Part of a small language model's weights.
Size: 9 layers, MLP 768 tanh GELU, vocabulary 4096, 4.99M parameters.
Architecture: LayerNorm before each block, learned positions, tied embeddings.
Each number is 500 + 25 x the weight over its row's rms, rounded and kept within 0 to 999. Layers, rows and columns count from 0. Numbers have three digits each. The size before them is the row's rms in percent of the matrix's.

# layer 4 MLP up, 768x192, rms 0.106, rows 192-602, columns 128-159
095:477542478498495535481506470482517517524501517468495498493465491495477444546536476547511495517511
113:474515498533503501470506497498481506520553509545472531446503483490540502484484491526470511568481
088:507536490490506496514484464511527560484488513483516446496476472487480442525487508512525446531545
109:486516510492508534512476515515470510483509484476508489480479490491479460464513491531467463522496
120:515520477492519530474555502504452493521527503506526524468468500495530476538503500530525529533471
099:512529503542491524551531519493506526489490455466512485476508501493480500507514485505519489486468
115:507554509512497503491503518483515521484511487481577414501484499485515491465515503485520523487533
112:536515506507482507527512521514505503504511455482463473474505491492557479499527496482430526514455
115:491513539493484470462491469517512502501489479516497473498502493483525518462503548489518451459532
112:489505562542493478493468526479516503514498523525501500502517484477521495529528543534519471515514
095:526537487519535536513475463495475493536550506497508484491472504498510447506552495540545532493493
089:487541494546488494540511502502490471504506507500485502464491514435478504501502531535500508531480
102:487514531503498491486485513490485534517470492530551506490486521473489462504503514537512491554522
073:494517533497515510512528530504516497491517506504459508507511458487477536495503535496430501486442
116:487562488507504446532531470476517508481496500497505504475494517487460461508487527563489466511493
132:526483499503485555507500534493450491562505518501483527461475493501518495515491489520494512487491
127:499503525533475540509536545511529532496480481479503480533453483500469503535529474501509485476522
093:468535484503496500520549478508470520473500526455484517468499503498500484497495483544484507474507
114:513488512513485547541480523512493512496514510489481494448501508488466447498469511508482506515515
090:526551486560543487507505487483497506551528486550470480479518459493531495466480487488502515490441
089:502500517496529461470457461481483486504541493530517547501460479459507498486525522537524556517495
099:480526490481504513482491519483487492476505553544538526475516483496482503516473492549490493549505
106:479487494525510526567480542506486517507527507552504462508522447477550501492509515512515514472515
095:512527520503491488515495510492471485516485502515516511427497505455505495501491508572537526533545
078:494489553503520518533512543503508518507503450470480530476496523468474497540479508507479524472470
117:546498526487488501535474474508490463501548497528532499447491494482485495520497521509489494552520
075:483496529511514521514525533524488492468480473506479537467512514480470480558442478521473523486491
110:490543464497484498490467469494481477515471519546541522489470461468499484531498506520523501533515
108:500530523514480482514539552490502514508510475501510477505518485486471468495537537484478534499457
117:498532527491494484498514438502464487516540488462538527503502462478493461547503531548500525545533
109:520502523545506488478512487485497546479530480485512495462521506497484478478497509496490447505476
123:483551491479518472497498491506498507465494498485559480532501506487471531509460537499508499484514
018:439496500536488449539522493513456486500478476540509500506505475515480515511455517535529515515495
093:489546543522505507478538520468533532486484470447538503467495489481480510549548526503470475497519
104:501497473511465524532506531529509470493505491501534513525487512491478495486501494510458569490497
107:482517530495505507543510527520498476479521485495514510478485523498510489507509500509504498529511
111:492489530491515508456480509513502464498536497558524512490534522481488482503482552544516488514528
119:505524464515488497494464502484509513471502521497542483499496448481513503508490527525498490541461
106:524525517512490500542503540488479529499492476528519495453485498495476549501532496535528495509445
116:503478505508469526493503495491464466551534505508532508456450491487480506486477542501497496588531
098:502490505499499540433523517501519474541528543508522552495484447484520487563530500522529514492553
089:504520491568519466460502500476505558504493510498501498484549466479492507491516515519470506528489
109:492507564535513517518480525501474559461504509500523488518488559491492478493532492572474493473474
016:495486520537489502513505495484442507456505456510518475487518476522516534495485495552526515543498
100:499534534518506510499486457496482479512523488478538511468486462463551503543539529557474532481527
126:483497508505472503522560526520474512507496450514492523461503495493503510473520541538514484490447
102:520509492490500547517507553537455506506502498514456491522484508504511462497527482511479513496503
018:488505508478429477505497531522446472486545511491484510512496485529484510548510475522485498476517
116:462501492508489502502520507530502470547457410465533492440481571491519524480523553496560492500504
025:456526497537462535537555459508522518448505503506531444494485517497505516482471498487531504510490
124:514530527534485477519503519490483483518531486473476494476502496480501483500508499551463504549503
102:526492522468525525530481489498505515476479504511477460480518450495532538488473509530478522479466
119:464495476536492528514515523540505483476484474439500538502475519492516513473501477530520461467471
113:504497531520470491552527517490531555512517505487497522501503534470487463486501528512483506484486
115:501528486532491508522509534502485452511501464499487508501465511484459496485513484507510487478499
066:485538521522515497489477539517531521453498525450521477528536482485515517506466533449466461490482
118:537488515527496488534499488507498487541545496472482464477501442473491510527491498491460513520495
102:541488512504474516520483491496527499529533503528477491459488468501491483540490520493507488524510
119:456559535529471473484483524508503499512500472465519478498500476489461526502531551502481501488545
101:476509532522506463455506496483511538505572445525506475535533468485514515488520500489498456462487
113:519571480507530458534513471474475505517543499490506513447491513479512471516500528551507556494507
081:502508547501481512491486486521470495544480502500514528484447469488472523501532479497490490521514
078:530507539530507463469506592467525551469506506447500488483530492474522448558476488473477476481495
098:481498507488500470504514521504507482488506492516519494431498467471511508472496509561519507546515
113:486495508511513531492537526509512542516519496516515489515457491498553519481508465496539505504540
111:481488485481475490515514522501495507437467470484477524463511529477470480465514551511509503486473
018:484482511529476485520498478507480504509524499507547465467517491504504536458483507511478481465515
076:526493503502537512546517536460520499480527490462488440501510509479463486481580510506525516476487
097:444515559490453491507502478491488519478494516537515478495526496487498518489522532502457481512470
093:512512536470505477509498500503480516470511498477530466467540502484512497487498503500509486515494
076:517488492510495465527463502499517521484522483494478497492540455472466542496485479461486480541512
128:504516520514505527524449522518497469524493474473515504502468525477532506561522492534533488489503
110:513502527490507464492496457476452525492512470482535537491499485478489495546481500527505484515514
104:466517515501507457520516490507516501489505506455481466467489486473541465523498509497522509508507
089:483480509501491503475490510510471486505525434530458500486507492484514536481528493499509534468527
099:507537503513521477479523499503510499519498542511504522518477512494512501488493491516490492490510
127:459531489542496495508477525494470517501526477506530478487501503472503441491518498549506540501466
072:533487501512497464482487426474469557493463477492499493483496502474495545488507499525501519471461
113:541495530506480526520520519522518524536527470520510496500490453498474524475519477492519489517479
079:510519513534539502482478521450536499483473517483524441497473487503517505539539485488496481535473
088:548536482525529495484485489471480508525495487469522487474467510487486517507549520509538489444480
072:502521493530535498494492459481485503568511525546496500477532473474516526494490519510532512473475
080:534488490506485500496480452490465511530539508521565459494440505479515525536567524538538510508506
082:479519504507508530508469530493529493470505505497550506484526497479531469550498527523498429504525
116:522533495484479523515508511515484563500520505504511519533485458487461552538522485471483483514535
084:502532503520530530513517505478471501517484472528468511481494498493475500547461470554523559524452
089:525522481508487451497559514499473557439539482479533542492526493493493468511488509482480524537512
110:507534524516509532528533496492482500549511486512522514481477471489516517496486528491530466509504
026:465501481534466528511516457476470499480500470496529472476518466527508544473487504519542518501513
095:515497508545481531503489502507482474484496502522514486475506508450507496515531506517530516532476
104:494498502476492489534483497486473516510508491515474492529498477478570466466495473534485524477490
097:498504520480475506550523522522527545514491527497503486471494508508483514496532514508518486523512
090:481521501553477517487505505499518550512515470496517477504476478450504530507543523497436498520467
097:514529491504516484474451542479498547489497471520500466528496505499450498504507465521491488492478
091:502508508517523547514488511521490472495494453526500482482474516488489525514532525572505491486493
093:478479512499467469470551506501497507464497501482534549438522521478503535485491494517490519489463
090:511510527516483546569486520503504477533487511491482474484472502484519501493519491478474503487502
090:452495521502523527516481489494508503539513503530492488477518485479507514480501525524477457513465
018:480511502505520526520505472503448486488505492495523487468491488513501517518492490513542499514480
115:542520504508505527472491477490503528521557525548503500508525497483505487551515491529477522548477
119:512511498489490514508533495497511480514502440472457525470468479494467524490517509502483476494526
083:495507503473498440505529527477496535472505449473509501479501464461538527495486504496460527506452
103:441482517459506512487505525509485514502476477498532547517499474485478512491485509517573450525524
101:480496509504496503481486484487499489494508508521498476444537498480506533513504524505468494508484
111:514512493508484512506509485482473523505557489545460530495512520490491513461510473553477524509481
108:499506504476496520517483485518465444504518480489515541560461497480510509531497535524552491514522
091:518527527583515533518477544485484467504501475503504463486506553423480481534502538530491460532513
126:495544513529509484541518483485509537496513509487526512473517478490467492501460512512473505506508
091:497529516509516509512523505481501499568545494515515481498516542458480464500528506493493518473498
089:509496538536518529498475530468514491553514482479503479525477512488509476540500489520514499493517
117:527525507548512501519512505520515504499526491497531466497499484496517479535562514519505496518497
087:500532526535508513503495505476482483477512534496543471467511509458476482531477540544457479556506
097:507506536524483542527494508521502477489513500491497454488505521490482516505502558473470480540500
119:497516497488507499535476553519498487504447461451492468508480523482470510511522522492546446515499
104:466498469494535528507469477515465471502496491505455488483481504493512491462503541546519542464530
080:525495526502535528521524505452485483518517518522489420514536515449518465511525522500482511496524
115:511504482512510503525458485491488448503538477520516479523460497488466458505518502526490542540456
097:502514496504501486480477494515496491503510510489549459522485507493494530488533518490502475519539
094:479514512486472518502472518517480513500520487481537511476439495462483479529527511543531490505512
095:494504525489494546503488496518471535482478488492493509501469519502483523504497546553478510462493
092:441510503536487519476503526512465466541499490535531523466520453449515528487502540537498482539515
072:501516476532567500527514502430523500487532491492516475491492485514512500484503527522497498487511
094:496494507507496534568487532491537514465533523536524438531489464474457495490488502484484509496546
104:486538504514513501471532457496509483503531519530494493518472482502518459516495491549515516516553
113:506481512514482479529514495515475499502515462512513518452533514480502508475504523514487548518516
101:522547507498508480535491477488513509476534504503545543494493501493512466532454508544496458496463
108:550469521488531509465484478501484515489528471521479480506472510491514473524538494514498533518526
103:504531497482498506513482498493464520493529506510503480489519455500480525488482510487464474504467
122:521508491524521519533458507497436502531512506534540501492494477480501489552456524557499503529457
120:487469559518502505506522489477498548522513520480514529490498506489494415529508483590451487501460
111:507508482511478485479558510492478524502524475542498496488468466463504482533488512471455532511473
091:471485509530502542496482527514498470558500485526547537469472451442500513495505511516485471529519
119:475537490565508509482521507502512458491519508463511508484510489484513480488520531486502440515563
105:486513533491484462484518502500480538492501511527480486432499498491484478476513521536487500532514
108:505531489533494532569531535519472467523477480475482462508524509494511488487549517475492537492480
104:476547550533492468462552526492485550482529527471465494483514488489451523462503485515500448489500
086:477499494532480514498476539517466493526518493509547519472506479431515516492504536551530498522495
107:484500491487500476454520513470494518501495489520484527493524486483506464481503510532508474546519
105:473491516516507466477484530523483513475510457492530475474543527473463475466492505486481526520506
097:519521510506486495498524536503515508488499461482480484494496470498511518480502478521460535451473
115:503506553520488462481492511479511534468480496468537476446528453494510465520483513501470512545528
090:551493523513490489503529505502504488495521493479502503506478493494521523459513480493503476511459
115:517554479500511482507473485510463472507556474520491509517481466498497489497521509511479547502551
106:443490546512516554517499484513489468519514476532510499483501513487556506522543502492545510544501
095:504529497508490489490527464509469477503513481500520485426504473465481478511487555528485504525489
119:490511537513511513516504517490518529477560511504547519468501458481472488572504510542523495558504
089:507540521531513479501504490499515483482500480445511506463533524483502498517490474537505524487477
079:505489469482500495516472488534505500429482513463548473508472536469536508489504545506514520516523
125:507486495542515492514511551487507509535523486497467512492511487462509512495519496538502511464504
106:456471569533508494508476476494506484514469466498514455455515521471525475489506573512525492483547
114:494561459539505485510499454506466497483535456490516500509482469489497490510532497478507506536470
107:463492518562478460461511510492492509515478479531498505461549501472527508517519526539496510533482
088:515539488495499487471507488485492495501475447533497505475483500488493509484478517537483499525488
106:460514553522482479478553503493513490529527469508502472475481477488455510502571507478455525493542
100:512564498503512456520534460502476530481535520511530465477498493485514513486505530514496490538518
106:509472490482514519490457489499503480460472470467495484459505478486484498499518533538527495494499
107:528477501511505475519477506489484526529512494464501507498480464470506502517506510504472494537495
073:489502504525557494502517489426511504500520516516512518469471473509512507508520507528517508510496
101:455511482517486470499504529497519487456513486487467504485486488473521517469502490484503532519551
111:521508511484492532490484524510492530454535472508487502497469498489444468511526486498512496548498
112:484476526504503550508487510509483503524475469536487489454489478480460514513503516537508481526508
104:515541478504523502479477490482477485503502449494494457493539503492532479520532480501484554498500
108:529507499461503539492516476513482508510531476564538481519483470482500489526560507491520506514500
105:516501506520495503541485531487493540508519486530510536488502497464540530494504495521472528489474
108:472536516555491518524547514494523483517513512504483498536510473487482482519523484489528510499550
076:485506502499500417451522498449513525463494476510486500477512445465523540461493479514499537493460
113:515480505525496511516497542509505527527513493482497467519504513466493448500506471489482503496524
099:480506500512506494466513511500508502488501504497501512486490455495506499458500509525564508512476
091:511493505536479505484492545508452512519478483494522512480516458458544536505516536500529471477490
090:500528471532511516525505502490496521509534511531518471469479486453559504494559496518541513474520
080:512501513544505508440439546466501499474500502462504466485526528483474500540516532474481455528515
114:511493506472551502459482536495461506491497485498502522517464481490501478530524492530545505480513
098:491553532520493461494572488512488522496486486500478522436465499491510519499510485538491493495472
095:498525512524477471493504512526458500509515487482529514506434513461534493525511519503478507528506
097:509510500534517484541514578476533492518511511444463467475523469493496507466520481528531502463457
020:493499467524479502491515460470433470480530455463505480508528463520515532542485493561499494522543
107:517480523495472512524472499517482511489516421525499432459531486482473520496498550548432496473494
072:489481525529477465442549537531523498533479528502495513503490466488490542492524526450502447538533
111:534502476485534495499482476500483526516521521510509530515494516478482505536482509522512487491510
103:513528521522495518529548519513489470478536492497500494480474501499495461492543513544488503501490
115:555524514528508500510511528514506504532507477494497486540452513490533471535522488484492498503518
088:502500526499534578514555495484515466524493527509518513528468516504504447533524504527544522487503
073:468505497526479522480524523546469486530488515515502518473480475502504512484502494518508504509463
097:493478511530488495515500520504464492520518434539500487470472529448467499504532479522493543493503
074:477503549514562501512520498428536501480533518508524484513469490511506531516511511512497461497487
083:528518494546470492497498521484517508476494529480506471514479502489510554488537495487504432501529
102:516494543493484532536496519520520513471501458502560487475471479498525516504495518502498514455488
096:518552489492541501500474487496480487508478490523455509479455494492495514478474501543524490497484
098:472526554494529487494514484475506532515510535527503492474483500489523496493515512518499492492518
081:527525506498493525521563563502523502504463506503509529512473509496498457541500514494520495523527
090:519525507512483537451523474514494508546494499517492500510468444490497514539519482451488503488516
097:508515513534502509510505481499434463526510507520496493448478497458500532520496536522489545521484
019:444490496533500480518486461492473524475521484533530505488482507508531547461453472482515484525465
094:487549501534492508501516540514495503529480517479485521519465496501512462487519496511476516463494
095:464520508482499528497479483516486516468502429479490457468489511497480547456524545498485492537505
102:532479513495504528475512501495484494531586529507508502536504458489502484550504466519543539564519
107:516543504520511517497524493490519435537525496503511475471533477493481506459521565526508485475509
095:549539489526493503518545487512466495490505505517539510479454510467485512495476542497535516466512
106:476534478552510556543488507502482528508499499510472539492477515488506492553508433507487500475545
093:489539488490529491466459540512438480478497495495507492502462573487529480473509474542510514502502
099:509527506521491494492483522501487475507521518507525518455494518456490480495515545552477512540472
087:477506507492501540523498513522478501505498497502547483483453477463499505537512523556510506513507
103:478508497478480546507447510514493471520506509501505467505503528500541465475528534522502559559501
081:506497468497515480543500517507473533507494511501523504522491550476496456488509541507511453561538
106:538508528501506486471493468478504561489501526492581503483498485488491459549473520509555490515480
115:535500483531481530489502502493512504507517468518510493501495441498462500509507486503504509499481
117:457508516498500542523534531516513532512504480532489493525480479493525530504501500478509521483530
023:447502473521477503513523465475494494468523442491531460482510480518521562505470481572509501510509
109:507518473539486492531494503505480475565493493478471504492517526487543455516525577516486499512549
024:453496507548465474512507448483480473467472492525526479481520460529485540477475498513514508508475
095:501523522533543484503528501455549518487458454489513477483504453497514480515535458524508490506480
116:547536491533488506501515495489511534529516510468484514487480429493477496536464465511449513535473
108:551490475502486496533519472520511498519511494501519473496472488486525530516526513495519530502424
093:448510511549502515499466548501475491524499505501550504485486510443481507509499538514509459515504
117:494516517531508494520478489495498479465523491430552508482518516488545478566527486521478506492471
107:448531495534494480474498472492480490482486480464473522487547500485494462472472480556448526463524
093:529490510558496503519473536498503546485534467493494499500499478442492469507485493498493499515480
102:477511516504488545526512491534495533514489520522531498509467505500524500502533500503530469484511
117:476529490514492532497504520510498514506449462418518527497488475493459499481480502521542431459510
081:471496524509507486496521510496491508538501519514516510500451443502485507523497511505508475517482
097:501544502509505490448497538482525530476476506458556511477493512495505470508456562478480450523552
113:484505490506515501504515502511502498494524489538512506533513531491482450513533503540509515506509
102:489515488508495497484496487495525515515473515507552548479475474484501497586512495518491463517529
121:530468516490510539492469497523467539512520475454459496491440519498495498494497502539516504546476
086:474508517527502539462473464499501488517512494507509533471522505467496554535512514558464492497491
085:442502531503469473480521570532493466547498490507501544472500487481466466512493495480496497499523
079:502550481507522523498510508484507495501491523465532512472453474508526484484539544526541498496505
092:507485513526483519466488525522455504523492482509528517493455485458528545504550518478524493489496
017:469500498547475485515523491529427477483489477529520499485499471520488530511500519539526499526527
113:503506519485513562501479521525496540491467523513501461491485469494512482533490510498541480550487
121:470492532499473531528480499507513521495533534551517466519509504475554497481511505494496485520463
104:490498510536504492468527549509475487489489485489521485523482477483479481521529524493520499493458
078:469526543513469502508526503546449489512488455516490517473495506472466526534485471529492545496478
124:541510481488496515513477485516495537525497498521501411491485520488496519528537512516555499470528
102:472506477538492494463516502500467510492518433480507509454497477489481518538466503522473507537485
017:483501520505475503546531458579477507488456539489498456458487505493518519500485465457526495473502
124:489509534521504481499459513481507532487523490484521483490467484486524484485469560515504497505521
021:474486476517450518510525511519478537488502494495556455471489539511502550472453474491508527514451
091:507506509497470528570494482520511496509508525489495521506490548478478477478515556509500484487519
109:508515463497500526535523513492498501526517452507534483494485437461561489511540531524520502549534
091:503517494518500470482464493483500506500527519536510504509513486460523533522504515474508511503509
101:522513503511494482479509528477539519457537488519556484537487469467467520518463499479458503510520
078:531513516487500499476479507475499513512486482513553470495490514493500474438516538508531526513537
113:522498524492488489487531451490529525498502497495528491478523461480500501522523500549426491508501
088:489527521535538511492495480481455532547486484533517530481477478499491474486464484535526530461511
085:517494483500485519497471478488531512520524508473546442492466481480525493514527567518477480512549
108:481493515518480531504476501522513463493503465492509496505496486496477506525531521510517525493529
102:507468497484517486465463482509492531501494472508497498479500489471540486499528503526497558529518
097:488505497484502533543479485523515518508494509443525497485461493495463499476493490501507506505522
094:476504506532506525497486531503484486526523508538514515471503460461473477512529502540521553535480
096:504519558491471492506585478495516518495508501549520476514515473485486500511541522485492517503513
093:500481498547495512507533492518444481532492486520530509472503466456519530492516535480463532544514
107:499524500550507494531491502523492509489516462500473503513506490491477454491507496510491502460462
097:523581531530491485479505512510474482488506483452508498484487497492478503516551518467501509499489
106:452483502522477519550518512520496468481459486514492470458460510486564495501496507504521507466507
110:468508512513493515499497536505505499481545478487476492525462533496497522501564486494462467534516
112:510507526507515480504471490498520544469508442542519478477503480478501504497475490518483542525502
111:515488522466499492483473473467474546529511463489554512497498435482486449512531529514477511526508
087:456518522505471510549513519512475502509558505513530464484487474414539506497524502495542502498511
079:493489491533543523490482505483524484555492528519507538518481491482522497480526506531570530480535
099:506534575531506453483565450476501504521538493491507516461482461481487486520488507531534545529492
064:505512514524494489497526535485509490462526488468491510513479501502505445520491484490501497534504
101:478508521521498520480497494510448471549512488522505523436476478467495516518513556513533523512495
075:500506545515528482472524516491501505460505482495502490523457530499484457506515497513487513486496
088:523535526502502470490525511484451515466485473543507518476534526480445471529479497527468508486493
112:470535507522501465501521479501494520520498463506512532470507529482490499518510545491504445469516
104:481504495516489498501504512499507459515538493476474536514505425493505519490538481508525494469518
087:516466491515469500487490481492482523507495444526505500497469520447527524477552498530494532525494
119:506474476497487512523507481530482505463549491502550508482541494480522485522505489541494510538488
082:522477539496505500509510498509515496547491511524549517481453498506494540510533508517509506531523
113:480544515542490487493488465495503460494517458467504503449483493495513486528473511563520502495517
105:473539489512508487475529551497480538493516497468506498503477521498473488496533492504500510484477
089:489469510516497543496482477502500520521531500492507508493503474489488474501486459493481530501477
096:454533525509502460485526550502516517468515481460486529487486516480507495504488474471488483492503
108:531532466531512528527470490484503475510455498482526536497454479497476480529492479542500492511461
103:518526486541506545532509545493499499509550473474554476483479506446486483524543517517500518540508
105:511578536507531462494502441485494493496528461484540510479495493502487472549507494535515480508480
082:476504499492538524483511503480488488540507516503530532508446466509522489527527521520516486519540
091:489518470559515475491481523483499536521526501479503492478510506475488488501460456487528482529483
077:472508509487520552508488508524509493516470527495540485501509473474525537527506496494513516486526
103:498504500526470491549480521499497492493478500502518463492525496487495465503485488498474534507484
110:526502536504483502540519527513520498509473496504505457530432465488543540483558498498517506514488
116:529518524538495502443509500474497567540520514508510498511514439491486476556479503498468503525459
113:460493490489513506492459460513485498525440479530462475513474524485503513481486509506512479484524
101:469509527539497498480488511494515494517545487485478505475505453475515500504529514498544509484486
075:522463536480489502503486483449532510486498450538562455523485480476514510522526531560488545535454
088:559507519513521499498487484485503539463529470510525459454503479493485528526544522501485457471522
109:502488477535515518490516529521479475510544481486525502502519497476555510484550475475485538498484
091:535555459523509516507494480491456513493519516473504498487479477499505501473522463522507531488460
100:511496498479532500507535488483467530499497511486508494502500520496539465530528502534515510493472
098:467513474493523532525486510488477504535484502496480491526484507488486462512529453559557552484501
098:499480558502514503509524531510519486490475491462488477466514505498508531486530528502481473514447
093:454513519516473512498496490522478481481522502539513505481465476433497509488501510553522503522492
103:491506508552502567523474552492470493499551516495515467467504496450477468538512514497476525502463
116:520527495519501502503561503474514536510571532528504485500495451482498478522502472510484529558480
102:498497476559509555511460553492513487514525503514497488499486488470485484529543547511502513545507
112:505508506515498520464519504529511519512583509535522464538483444487537458459478503508513489520482
092:523520518582536474490544516469517499485477489465521480532466490472556487523531486511544476492511
071:510497490518498463447567489483516511494540498526512538493496448471526500499493487490527543512510
105:464516477542504522502477503496528459491506515497504468507466519496490504499525505480482473515499
106:466520471521508520492459564501490516515509509493476443478489496495499473498502524505522482466520
110:527522553538504488535560547496523510527514476506514511529481484481521501512550469499504536517544
092:506555482547495481521535522515481495504511481536496527433466496478506505482500526555527540488477
109:506464458499529571510511499510477508508508504493495548471485492490484477546469488552519517526501
099:486523512561527452455480486483518488469501494505559489495488519496514514498537528492514451488544
098:505514468491490576533493480524482460517505492529520486481460484504498515473503524501530513515514
114:479522452487511495518509504529486503531464450457511478502498519485447486521552529499518518498479
116:490513488473514511527496475492497549496518486518518462501479464457474497515548512557549538513500
095:468484512546501514491498517512462471539511510512527539506476469446481514511534526526508540526503
120:541505485517490533476495503482478529524498468515518539480505481493446481526449469563528486498519
106:491500553516473522554534561514510478510517515513493480495494463487533530478529535459482511480527
092:492537475524489500474532508495531524511514529497502489499480494446518497502554482489487494528502
098:464504524505474507509535494520508515501509510490500510479418460463489497533504502534539546476551
121:506516558505519496509507511520449521520525468502484508530468527489537521541562467502509535508489
095:476498520543491467481543514496499452527497511460522552466522485491518482482504510495470538504463
106:448504500485486556551533500506509532510443504526534478548508456494525500523544484547484527456516
094:480521504545485512521488544506480474515516475516511474410525507463480492496502511518447477524490
093:436491530513482531499479500519510510513510485526492492429460461457512522507513523498512499511544
094:504512491539501527476494522489486507520515481525505492471495520515467512482519513511489520476455
102:487542471542490521521493509501463537498538473499488487486507492459504487536526516518521529523477
078:531499463519487483488479486480476524444503468475494475508504529471462506538522520490430490548465
084:480485535481494495470482525504529518540500528535529504523433489489516500520484470485505493486504
071:457518518540494458531535563510523481491480522479497538482540503479497464506476525483547498500551
111:494505492498472529550475537491498538504488495517509526514467453475525529514523510482493537512524
083:492514491510483462462484489520459553462501445476512510486505469469521528482525470513504530502481
094:516501509561487491472504495501433468527520500521491490453498481466519514517509526503468551496486
096:543502551484472520504530530497521535482488468514530486502443535504495525482550542488467448553507
103:481471527489493529520498536512518439495504444501474493497476527500515519526543541534529518526507
115:551505493502518498466499504494482476505507479530486485453509482496492519484507528529504502530498
124:531572459484517466496523478490500485478519489475559518487487455484495492548494508520502511526503
120:527540533512507508552501494497478525505480484501503496485505496483485478498500491545503523517494
105:511511535482490486543501495495468507490517506501501519503485460484474500483505575489521489529505
023:518503476519481522505540481489515504454537457498507471503513511505534521492472468526480482489532
091:535527501500486485527508561511490496460495534492518531465486514485474460492469536487501507515510
082:506521517475478488452509507494476507528464499511521480492475521485501466543498501536459481509526
114:528486507514493543528466497518471488553502513494471495473511474463569529546477546503497486545485
083:531515536522554476548528508443547498497518497486513460499541474466516505522555517470458515501509
090:460477547495510509521481506494486533516484495473539497470507494483494513497510493506493464511526
087:453525536507519482471507513497511548463494513510518487423480477495517511477506503525515481532482
095:496532508534478458515542490509511526503499487492497508463470506490535524500490486518464508493479
096:468490516530489522506509505511489477522508480498513538506455457464483528493538512513531565495526
104:522478458511515535529506511514485419480562503543478490507507527481515503477544479516452519527501
114:543526514557497521445526526490523502508494498497508505471503483491505491558521556503452469518489
106:509483511503483547513498480502507520513542517525518507452474486484485531532501521512513464539550
115:456500522517480515503529523499508514494514506468514517484528464494528482455521486499469497478520
094:508519516543510504506533522517493516520513477436486487498486492506544505463512489480529556464480
099:478543506516488503497492508505506514504490533457510497465473465497491503512481510518450473460467
084:514511489510498491570527482500519527551509519547553498463472481510489537523508519524496532493488
104:513480519506510559545545519527530516560510492510483517539478503494494513538484482492463515507543
081:508494479498499481507487527479520520497502487526510479551537432467521505485464496492480547524484
113:550517502487537480454480504509485566539538478502500493491466492490546475517509487497492497534484
112:498535498515502508535517476501481539514515514496498478490500455498503514533483461502493496464477
074:507499533518521516549544468497457491539501461530497540484507502489503495512487483506538521491480
102:481501485502546510487453466509469477508526495500538467490499525483487456523483563570521517547528
075:505449528514500530518476515537518500522489478506539498508496533461502496540548534451483496506542
093:509499489515480518508476551506474561481472485469477496493512524493478496504517467516473473476499
114:498498487509523524507527506518473459482553457491520486464483482487536482502568506478483513507494
100:506548516563529492529509520465495531540558492530545473472504485476540483543502524528511519502516
120:482560473521495481523506504494497447515512487493479500485505459485483476535478485495510488499546
102:483478522504523475487487510500486525496532431497488501529520496470465477554539501516521569542532
079:542508488557499507512546477464502507532496484505513483517528447448519520555499491480530478500507
120:513507477517508555512520543502478501482476446512473498508491530492492528496520517542529492506467
107:512512470533533508437470470510492512501525488530511499467493459496522518522516511544525485499500
092:503488495519489490549524555514482496516519521496501552480498453452496484498506520522523534472498
115:515549485539482505499536527499497500498508507489509485501486469494479527481540477492509500463469
113:543555504496499525480483503500477531537566519502496532488476437492444499496477471484507528510555
090:520500475551494506519506517511463472529509501497510513443522517487508509489533529514503544501465
090:453482514503479500492536476529479491508496491518487546464510450472475516480496517520562524492513
127:457490543509481547474508522511498502521506513508543515503459475492486475538499491488524503490515
123:505502539512504495480526537512480508498519464473513523473475512486475459507505482531491548487492
087:530502497502491535498501479502492514535495502549500441496450506494515526469526538537475490531449
110:458493499555504500506458505485471483522469486496480499477507533460483473520510520549470486484570
023:434478513546452469523524521526480479542459494536535493484497474526492531491501515543539503504453
101:558497498523525459478483467487529522485474465471518498485509449480467505507466523517524504530495
109:491496502513534514469486491466486457512515463493475514515496484474509479515504514536487509461501
116:482541529515497496513469561504511507490437501474522494489465509491488490484478507530539468516529
114:494529472500511498530466495490482507466510502477510508519486550492489480522495490528468493490505
096:500499528511536532482523479511434490527489475519468490508486498492473505565493475565492512498473
101:499495516527499489522488482510521519459502486490479479486531494479498528503483522510492486501453
131:498553498529504545470477505498480516498541506470477531456455455488475493532504493502507466505547
102:543495497488487495512509495505506540523499520470518546475459475488537488527509465516504508499480
099:529537509523546519504500505471517500544490473491518438495527514481503479499512504524505477472509
110:522542480540503486498527492485517503506532522506502481460478447494507537456467522511534499490448
099:508475519491490517502491509489489511504475486485525457494500449446512510492501508506502482579482
098:536525485536498532485508496483487546535530489474494490506497452491472459508522469544495508494518
075:449529495556516527485513532540474493517480527481503502474510484500503485496500505485520491507489
084:486527539499539450510516526470513514454505510494538497478498508499542522493497503519493482498469
103:503492464533511508493494494503514513536521514528499533495496456483495533446468478513494500525464
094:491506511525480510523530523522473475539499490510475510465495469466520496525493535522493526480501
080:510522529582526496476503475456501494496519550537525510501505493501477522533534517497472490531479
098:506508467497515466463450492492474450506524460495496491517522522481490458493493509524517514474511
114:496526490559498500539534531519533494488484472468511481478464507494518475483553484508512524489480
109:495487496521489522533505541516505514537537482520501471486494478496527502509487510506474501474492
086:494486512534500553475466492488456479522497525537516507506469497477520517488538506500471494544463
104:485505501492515582547465512497498477541529533510509468482503492493479506486544549501511544485499
120:529487487508512520500512488491490548526555501522518535513503462467512506558498526548516479542511
095:535513515536500511538493518509521491521527514462544526521452517481512469549528471532512506504492
033:474509478521477449521528488519459509490510471491546453492529496522505549498470498520517490473476
096:490485488550501550495483502503466462530502527521520515470474526459498498499523534529498528519481
097:462512483493506531529482500499483494506483474517556496470452464461511533542512521549499495504509
118:516489461531497524547526508506511475533510512552519480486514517472506462502498467503471538528498
099:468490535472505519481503493515456512526469489505529490498505482500493523489510502524531476490510
102:513561508524493480484469493498455497523471495522495477485530494493519524489543537484489546488512
098:535513516540506479538492487512480491477529504524483465463488480491484530467518495493471511494471
114:556490473526502529541511502521504508507532534530507521477514487489499502490488488487481489540481
127:510494462497479521516455491488490477532501482497520495472485452470489494522484499503496489525495
119:453493476497496505533505497515458447505482430524532489474480496474526529497500541487534524554496
091:488511512521492480473449520491497496532471482536504489447512526490523493476511470526472484521536
109:497495544481470502503525553514503500525490463491490516497506510479500487515554543494490458489495
109:444495494498483495558498541492502497505470479481510512501535483477450496492523488478534497512536
070:481486521485467465543509496553511512512485490500537495464461497476509545489489563480505462496510